{
  "n_layer": 13,
  "d_model": 256,
  "n_head": 8,
  "n_kv_head": 8,
  "head_dim": 64,
  "d_mlp": 832,
  "vocab_size": 2048,
  "activation": "swiglu",
  "norm": "rmsnorm",
  "norm_place": "pre",
  "norm_eps": 1e-05,
  "positions": "rope",
  "rope_base": 10000.0,
  "rope_fraction": 1.0,
  "qk_norm": false,
  "attn_scale": 0.125,
  "bias": "none",
  "tie_embeddings": false,
  "parallel_block": false,
  "init": "uniform",
  "init_std_qkv": 0.0435,
  "init_std_o": 0.0,
  "init_std_up": 0.0435,
  "init_std_down": 0.0,
  "optimizer": "soap_variant",
  "lr": 0.0115,
  "beta1": 0.95,
  "beta2": 0.98,
  "weight_decay": 0.055,
  "lr_head": 0.00359,
  "grad_clip": 1.0,
  "warmup_steps": 200,
  "schedule": "wsd",
  "decay_fraction": 1.0,
  "decay_shape": "linear",
  "final_lr_fraction": 0.1,
  "batch_tokens": 262144,
  "seq_len": 256,
  "doc_mask": false,
  "train_tokens": 547900000,
  "steps": 2091,
  "dataset": "wikipedia_en"
}
Each number is 200 + 40 x the weight over the matrix's rms, rounded and kept within 0 to 999. Layers, rows and columns count from 0.

# layer 3 attention key, 512x256, rms 0.166, rows 173-185, columns 0-127
226,280,210,201,131,223,133,226,205,174,201,241,152,235,243,204,145,207,194,172,168,227,184,213,212,213,204,231,156,164,196,186,216,216,128,214,154,192,233,229,222,130,178,252,155,163,228,161,191,246,202,245,167,241,167,176,235,154,181,152,239,184,161,163,189,168,221,235,244,205,222,195,196,250,257,136,221,175,181,236,233,227,111,206,159,185,228,206,201,181,255,148,170,174,233,164,215,174,198,185,186,261,254,229,180,128,206,213,137,243,252,202,201,125,255,180,236,269,240,246,208,230,172,218,248,214,203,131
188,171,197,182,241,176,197,267,227,193,213,316,175,181,226,179,155,180,136,218,127,206,243,236,226,180,196,262,189,227,172,198,179,202,202,183,228,194,192,209,200,235,275,181,162,242,169,193,194,151,217,214,143,189,191,222,156,180,245,225,218,219,260,212,198,118,271,109,228,176,232,197,302,157,227,177,195,98,129,264,216,201,221,156,156,186,222,169,211,223,191,164,222,217,248,124,212,197,147,160,168,250,187,123,191,166,206,179,246,184,219,242,195,208,168,198,174,207,285,189,186,216,155,231,235,206,227,238
179,181,209,233,186,180,177,164,316,244,266,183,231,239,187,166,135,233,175,190,187,212,178,212,200,238,162,162,191,190,216,129,196,227,139,253,142,171,196,246,113,189,176,269,255,164,183,207,201,234,205,210,246,161,199,117,210,127,181,211,228,229,210,209,158,149,234,113,232,249,195,298,248,178,144,167,262,138,145,295,160,228,162,215,204,255,163,268,134,182,224,163,237,203,230,191,206,188,209,66,205,198,175,173,233,240,232,195,188,180,169,207,127,170,217,171,175,203,191,207,240,130,209,158,251,172,216,220
279,164,188,219,214,224,146,221,158,195,165,208,216,139,278,178,159,144,195,195,192,239,227,109,158,205,194,200,182,170,155,185,215,209,255,193,210,129,237,172,162,172,208,145,91,243,191,213,177,139,163,174,208,184,142,226,237,152,274,278,225,202,219,220,179,295,156,258,173,159,124,221,190,193,231,217,107,255,154,196,245,135,157,190,174,157,198,111,184,235,144,182,135,247,230,217,156,222,241,211,169,153,285,210,187,170,230,226,210,189,212,181,215,177,201,223,214,161,192,265,164,219,178,132,185,169,221,212
148,187,260,188,202,170,197,201,199,183,154,154,278,174,115,247,149,207,133,262,75,225,228,171,227,211,222,250,235,187,185,196,131,260,135,227,163,166,126,202,172,219,162,194,210,161,230,220,168,229,213,170,249,261,192,187,229,162,262,208,146,171,215,223,198,244,184,148,219,181,256,283,200,207,215,293,134,225,213,273,208,142,188,179,132,191,198,210,247,194,100,225,174,181,205,227,102,146,207,181,156,195,166,242,152,239,231,300,256,137,217,171,168,190,205,177,243,140,196,196,273,178,233,160,193,206,237,256
157,231,192,171,112,221,187,187,199,167,227,249,209,196,226,238,175,258,144,196,138,141,158,133,225,116,234,217,145,222,160,180,222,256,201,220,280,234,170,197,130,210,230,166,162,190,226,295,213,197,207,187,176,201,188,150,247,218,151,225,201,244,274,217,194,219,168,158,98,201,183,92,253,242,199,236,140,249,250,194,213,198,160,189,173,223,205,234,254,131,147,140,262,135,177,155,233,277,233,142,249,221,236,283,179,172,257,214,199,150,119,174,229,152,170,225,164,184,269,189,247,240,104,192,173,234,220,185
259,233,256,257,248,177,191,120,180,184,191,150,265,225,242,290,197,222,142,213,114,162,206,122,241,159,192,252,206,160,181,243,161,209,197,292,202,210,160,255,183,313,258,169,256,167,230,182,211,80,209,214,201,203,252,141,202,153,129,286,245,199,194,202,245,160,219,207,139,164,270,192,161,220,227,217,228,129,216,274,202,144,231,255,150,193,334,235,172,186,210,247,143,186,169,145,266,189,162,177,140,153,211,234,160,108,143,294,171,164,187,294,186,250,217,230,190,250,150,179,126,182,213,236,172,188,283,155
153,211,189,155,219,132,177,193,113,205,257,265,160,218,194,204,156,164,187,205,169,216,197,294,144,259,178,242,242,157,170,86,120,232,162,176,278,210,265,175,244,265,156,262,225,182,145,245,218,213,263,206,278,167,176,219,198,158,267,216,223,175,196,110,181,190,211,282,114,102,208,145,252,177,119,182,171,152,222,102,192,151,171,173,203,151,249,271,184,283,180,135,224,174,261,194,205,244,206,118,201,184,196,114,228,239,144,201,134,283,295,206,221,182,231,148,177,215,244,231,104,130,162,217,199,226,181,178
212,195,103,235,158,194,144,190,156,146,240,173,201,156,142,147,226,186,246,145,213,235,159,243,160,229,253,216,146,170,262,140,237,235,130,242,203,234,201,161,171,123,223,219,182,203,227,243,220,191,241,166,148,193,151,157,274,122,237,234,230,275,217,203,187,263,143,171,244,198,229,153,163,238,204,210,266,215,247,170,174,121,230,271,154,208,160,171,143,222,60,198,139,213,220,165,222,169,186,181,236,242,256,216,234,234,211,171,248,168,170,133,213,225,184,225,100,193,222,212,216,222,208,176,235,301,187,210
171,226,189,280,183,204,111,225,196,219,140,207,233,208,197,249,227,155,234,198,182,163,198,190,233,162,153,234,164,146,214,179,284,168,158,151,220,212,195,261,241,227,130,175,207,174,269,210,191,222,156,169,172,128,153,246,188,182,200,152,253,204,242,113,229,207,121,96,198,174,83,169,199,175,140,148,232,228,143,211,134,292,308,147,235,208,146,147,280,208,157,184,251,237,205,194,228,319,244,162,191,164,209,202,216,185,193,216,230,233,164,197,189,169,242,227,207,189,183,196,243,254,155,265,137,218,236,175
165,94,237,215,216,247,190,207,189,139,225,190,262,160,248,197,310,170,146,295,304,175,179,226,171,181,130,209,228,292,205,179,223,195,261,253,175,268,168,227,277,219,183,205,174,308,241,216,102,259,155,207,270,216,208,200,200,285,185,265,165,272,239,228,221,224,141,152,216,202,221,112,186,203,185,157,222,238,221,245,227,241,188,143,194,241,177,204,175,145,157,220,227,262,206,226,260,160,158,206,174,258,166,174,167,188,231,237,223,188,196,181,278,203,210,179,200,151,208,244,216,193,185,136,256,173,186,224
275,207,208,191,246,186,143,241,253,244,214,255,172,214,192,168,179,214,198,213,237,226,277,137,177,177,222,239,131,122,241,221,203,163,178,187,169,227,185,173,156,118,141,244,167,245,274,253,173,166,163,222,215,312,258,205,235,178,160,203,107,207,269,217,134,204,239,155,206,159,121,159,170,163,181,107,142,211,217,176,150,254,129,197,179,187,178,163,197,196,319,273,243,183,206,257,182,188,205,266,180,126,205,149,258,187,193,229,171,198,167,123,133,276,146,181,182,243,201,181,175,202,189,147,260,205,173,183
100,235,168,159,206,181,193,197,166,124,168,185,161,208,174,203,228,182,176,214,251,183,138,226,204,194,191,246,113,263,235,263,232,186,206,214,251,179,260,235,149,116,198,206,230,248,230,215,169,246,163,154,184,180,192,264,208,138,224,160,260,134,204,210,234,168,213,174,264,161,162,202,178,173,188,185,228,139,249,222,178,211,179,166,143,124,234,175,173,195,212,183,188,162,140,191,294,178,183,206,239,211,219,178,213,203,262,241,185,225,177,198,150,227,186,286,157,259,181,218,213,188,131,188,157,199,259,215
# layer 3 attention query, 512x256, rms 0.165, rows 174-186, columns 0-127
167,209,193,184,241,191,203,252,324,203,176,216,229,241,234,220,214,245,193,265,160,251,177,175,123,229,142,182,197,139,169,198,220,256,188,189,279,179,135,225,196,164,154,223,221,263,184,210,258,235,225,268,161,227,215,228,176,173,180,147,191,142,241,225,185,228,237,201,154,198,242,188,190,187,171,147,188,261,202,157,195,160,101,177,155,239,212,227,170,218,173,172,242,240,171,140,207,173,189,215,233,183,130,173,224,295,241,238,189,208,212,233,223,189,245,201,214,211,149,152,212,147,182,120,226,155,186,281
163,158,154,255,124,255,176,140,208,194,217,208,147,203,267,151,178,185,245,157,129,188,248,211,127,239,212,198,182,185,254,212,236,233,134,239,263,238,257,197,189,225,268,182,160,192,251,114,154,159,264,157,171,186,185,143,154,194,133,267,200,171,198,223,245,221,181,229,214,269,147,193,194,183,213,188,164,116,206,230,187,138,257,226,178,198,252,256,246,181,269,183,132,277,171,264,187,199,105,139,207,182,253,212,75,168,126,175,213,213,228,150,188,193,188,197,179,230,185,125,192,167,206,130,275,231,178,92
240,201,115,215,180,213,199,220,234,189,252,201,253,222,151,180,278,141,272,200,150,166,195,143,177,253,238,136,252,163,178,199,116,256,158,151,220,189,211,223,197,202,180,133,283,168,206,200,199,216,135,219,176,192,219,242,257,203,128,182,157,225,121,270,205,208,209,181,248,166,180,156,193,208,231,198,247,203,235,219,116,270,223,210,159,229,227,172,193,269,201,214,174,173,127,179,174,256,153,198,191,218,202,224,204,183,128,239,273,216,167,152,286,216,156,160,166,243,217,127,175,110,245,165,213,189,143,225
221,137,275,235,218,177,172,194,207,227,256,123,217,217,239,201,174,196,192,140,163,215,181,159,192,194,164,191,206,210,224,216,245,195,217,217,280,202,209,208,209,147,221,199,216,224,177,143,200,186,189,230,147,204,196,293,229,238,184,227,199,240,193,187,207,200,279,220,252,201,240,158,196,154,189,241,196,127,212,249,229,277,279,189,292,256,210,190,152,209,224,148,218,225,246,134,296,198,174,251,152,154,199,183,199,204,204,192,245,257,206,274,237,150,225,181,253,184,214,202,282,243,182,238,203,153,248,196
131,186,214,164,228,192,173,222,160,230,130,214,206,257,235,150,199,235,210,148,248,182,186,179,209,201,250,200,247,249,168,177,211,221,260,201,121,197,193,224,126,75,196,205,189,230,144,195,281,237,201,208,169,226,210,226,196,207,192,262,233,237,176,219,233,213,226,205,248,229,121,196,180,173,203,207,191,265,218,199,213,255,232,265,187,226,200,149,178,261,167,197,242,235,247,196,158,266,219,224,165,210,193,195,149,166,279,281,259,311,221,203,146,206,142,202,228,240,163,182,152,126,209,181,255,73,150,162
272,216,166,217,162,217,194,244,185,203,228,200,191,223,183,193,241,239,210,217,287,122,165,294,143,231,214,253,247,209,162,132,228,219,91,269,164,169,208,173,231,212,194,299,203,236,196,170,237,233,265,204,198,277,240,175,207,180,119,214,126,238,107,264,303,223,191,207,180,212,207,186,164,214,264,114,217,193,213,244,206,166,198,181,236,185,200,203,258,205,171,124,220,135,203,278,137,236,186,192,203,250,255,264,234,229,145,245,169,186,192,168,197,142,200,134,184,271,131,181,237,174,239,214,305,243,259,196
258,189,215,237,241,262,118,165,215,196,231,235,196,101,172,153,206,169,226,174,146,218,157,188,154,204,187,187,186,254,187,158,237,184,240,101,160,168,177,167,180,232,221,202,259,234,211,170,208,148,204,187,195,233,177,201,237,182,204,221,209,114,258,266,165,168,195,200,134,182,167,169,191,257,175,256,129,184,231,262,194,226,199,139,202,213,211,158,160,253,199,219,176,98,197,230,196,196,193,269,222,242,189,226,215,169,157,155,196,222,216,236,159,217,279,248,214,218,227,268,160,265,282,139,237,234,154,251
209,188,117,203,162,137,186,218,211,196,241,224,140,189,225,140,187,239,251,215,266,203,208,178,281,245,127,204,159,228,190,167,186,240,189,203,199,162,208,204,101,178,276,222,201,216,254,198,180,195,170,204,323,262,251,183,207,173,198,178,215,180,167,230,152,250,247,260,199,229,178,221,261,178,180,197,212,173,182,166,187,204,204,252,208,281,286,254,171,213,169,234,178,195,225,237,211,197,216,172,258,214,199,215,173,126,290,175,273,221,199,274,214,163,163,242,223,189,129,242,180,196,124,215,207,174,274,180
178,161,168,211,140,199,205,144,170,208,213,274,202,141,175,129,217,183,98,207,133,186,236,229,212,207,260,247,200,191,204,173,113,197,165,268,205,205,211,148,223,117,210,149,174,226,202,256,235,206,142,132,180,200,227,233,198,225,199,212,206,178,165,203,173,248,170,123,192,169,128,195,128,194,185,216,247,323,195,196,153,262,301,207,228,156,158,226,159,228,169,273,148,210,202,219,196,128,215,209,136,119,227,133,190,279,202,226,224,196,175,223,205,144,177,237,210,251,182,206,153,212,235,144,135,225,257,165
67,217,170,217,210,139,218,251,230,199,134,174,305,227,229,200,248,189,181,236,245,182,215,151,203,163,203,190,159,221,239,263,315,193,244,273,223,141,106,178,222,190,173,165,153,192,170,201,145,209,162,257,209,199,202,169,183,229,170,221,182,178,238,210,191,243,215,109,169,243,300,238,228,168,121,179,244,176,190,187,197,202,183,222,194,216,115,263,205,194,202,208,271,204,172,197,86,189,251,252,219,172,147,170,153,199,178,180,172,184,143,198,205,194,174,146,169,211,258,202,232,203,155,218,226,211,173,199
221,203,160,179,248,184,227,230,175,192,191,218,214,207,192,268,171,269,194,199,232,238,219,202,258,207,259,252,248,186,258,227,186,210,219,210,248,331,158,145,251,189,239,231,180,186,184,181,227,137,255,191,116,135,152,179,318,179,86,188,210,158,303,208,208,146,133,175,207,191,195,131,158,226,239,200,209,247,217,193,147,116,228,273,193,171,110,147,217,213,270,231,181,227,180,154,121,227,173,236,211,231,206,246,229,197,241,247,172,171,198,214,192,211,206,154,264,234,180,196,139,122,241,197,202,162,223,155
128,218,165,225,108,185,217,208,198,169,145,205,235,182,229,274,182,163,192,222,141,182,273,230,166,140,172,260,168,195,238,182,183,212,164,167,228,203,189,177,103,175,234,186,236,161,201,191,165,204,259,152,182,234,231,122,196,166,130,236,212,136,207,142,242,186,177,186,116,215,200,241,207,241,236,225,159,171,166,204,132,218,252,196,287,135,226,143,142,227,190,226,151,227,233,120,270,247,220,228,196,107,208,186,176,221,182,229,272,206,176,181,201,228,215,216,186,201,206,219,103,186,139,177,247,170,235,183
268,230,253,160,133,257,268,221,232,256,155,217,241,203,272,222,192,230,237,179,217,219,221,163,170,192,133,194,182,179,183,190,221,139,146,257,197,167,189,152,168,196,192,268,243,170,196,286,106,164,184,197,278,206,242,256,175,204,261,208,104,184,189,196,173,269,94,157,221,199,205,179,238,222,171,256,179,193,162,229,180,178,189,218,159,190,229,247,238,184,235,161,214,253,174,142,191,176,139,274,210,223,129,205,180,207,253,191,223,150,147,150,132,189,175,159,150,229,203,194,156,187,276,175,186,196,223,169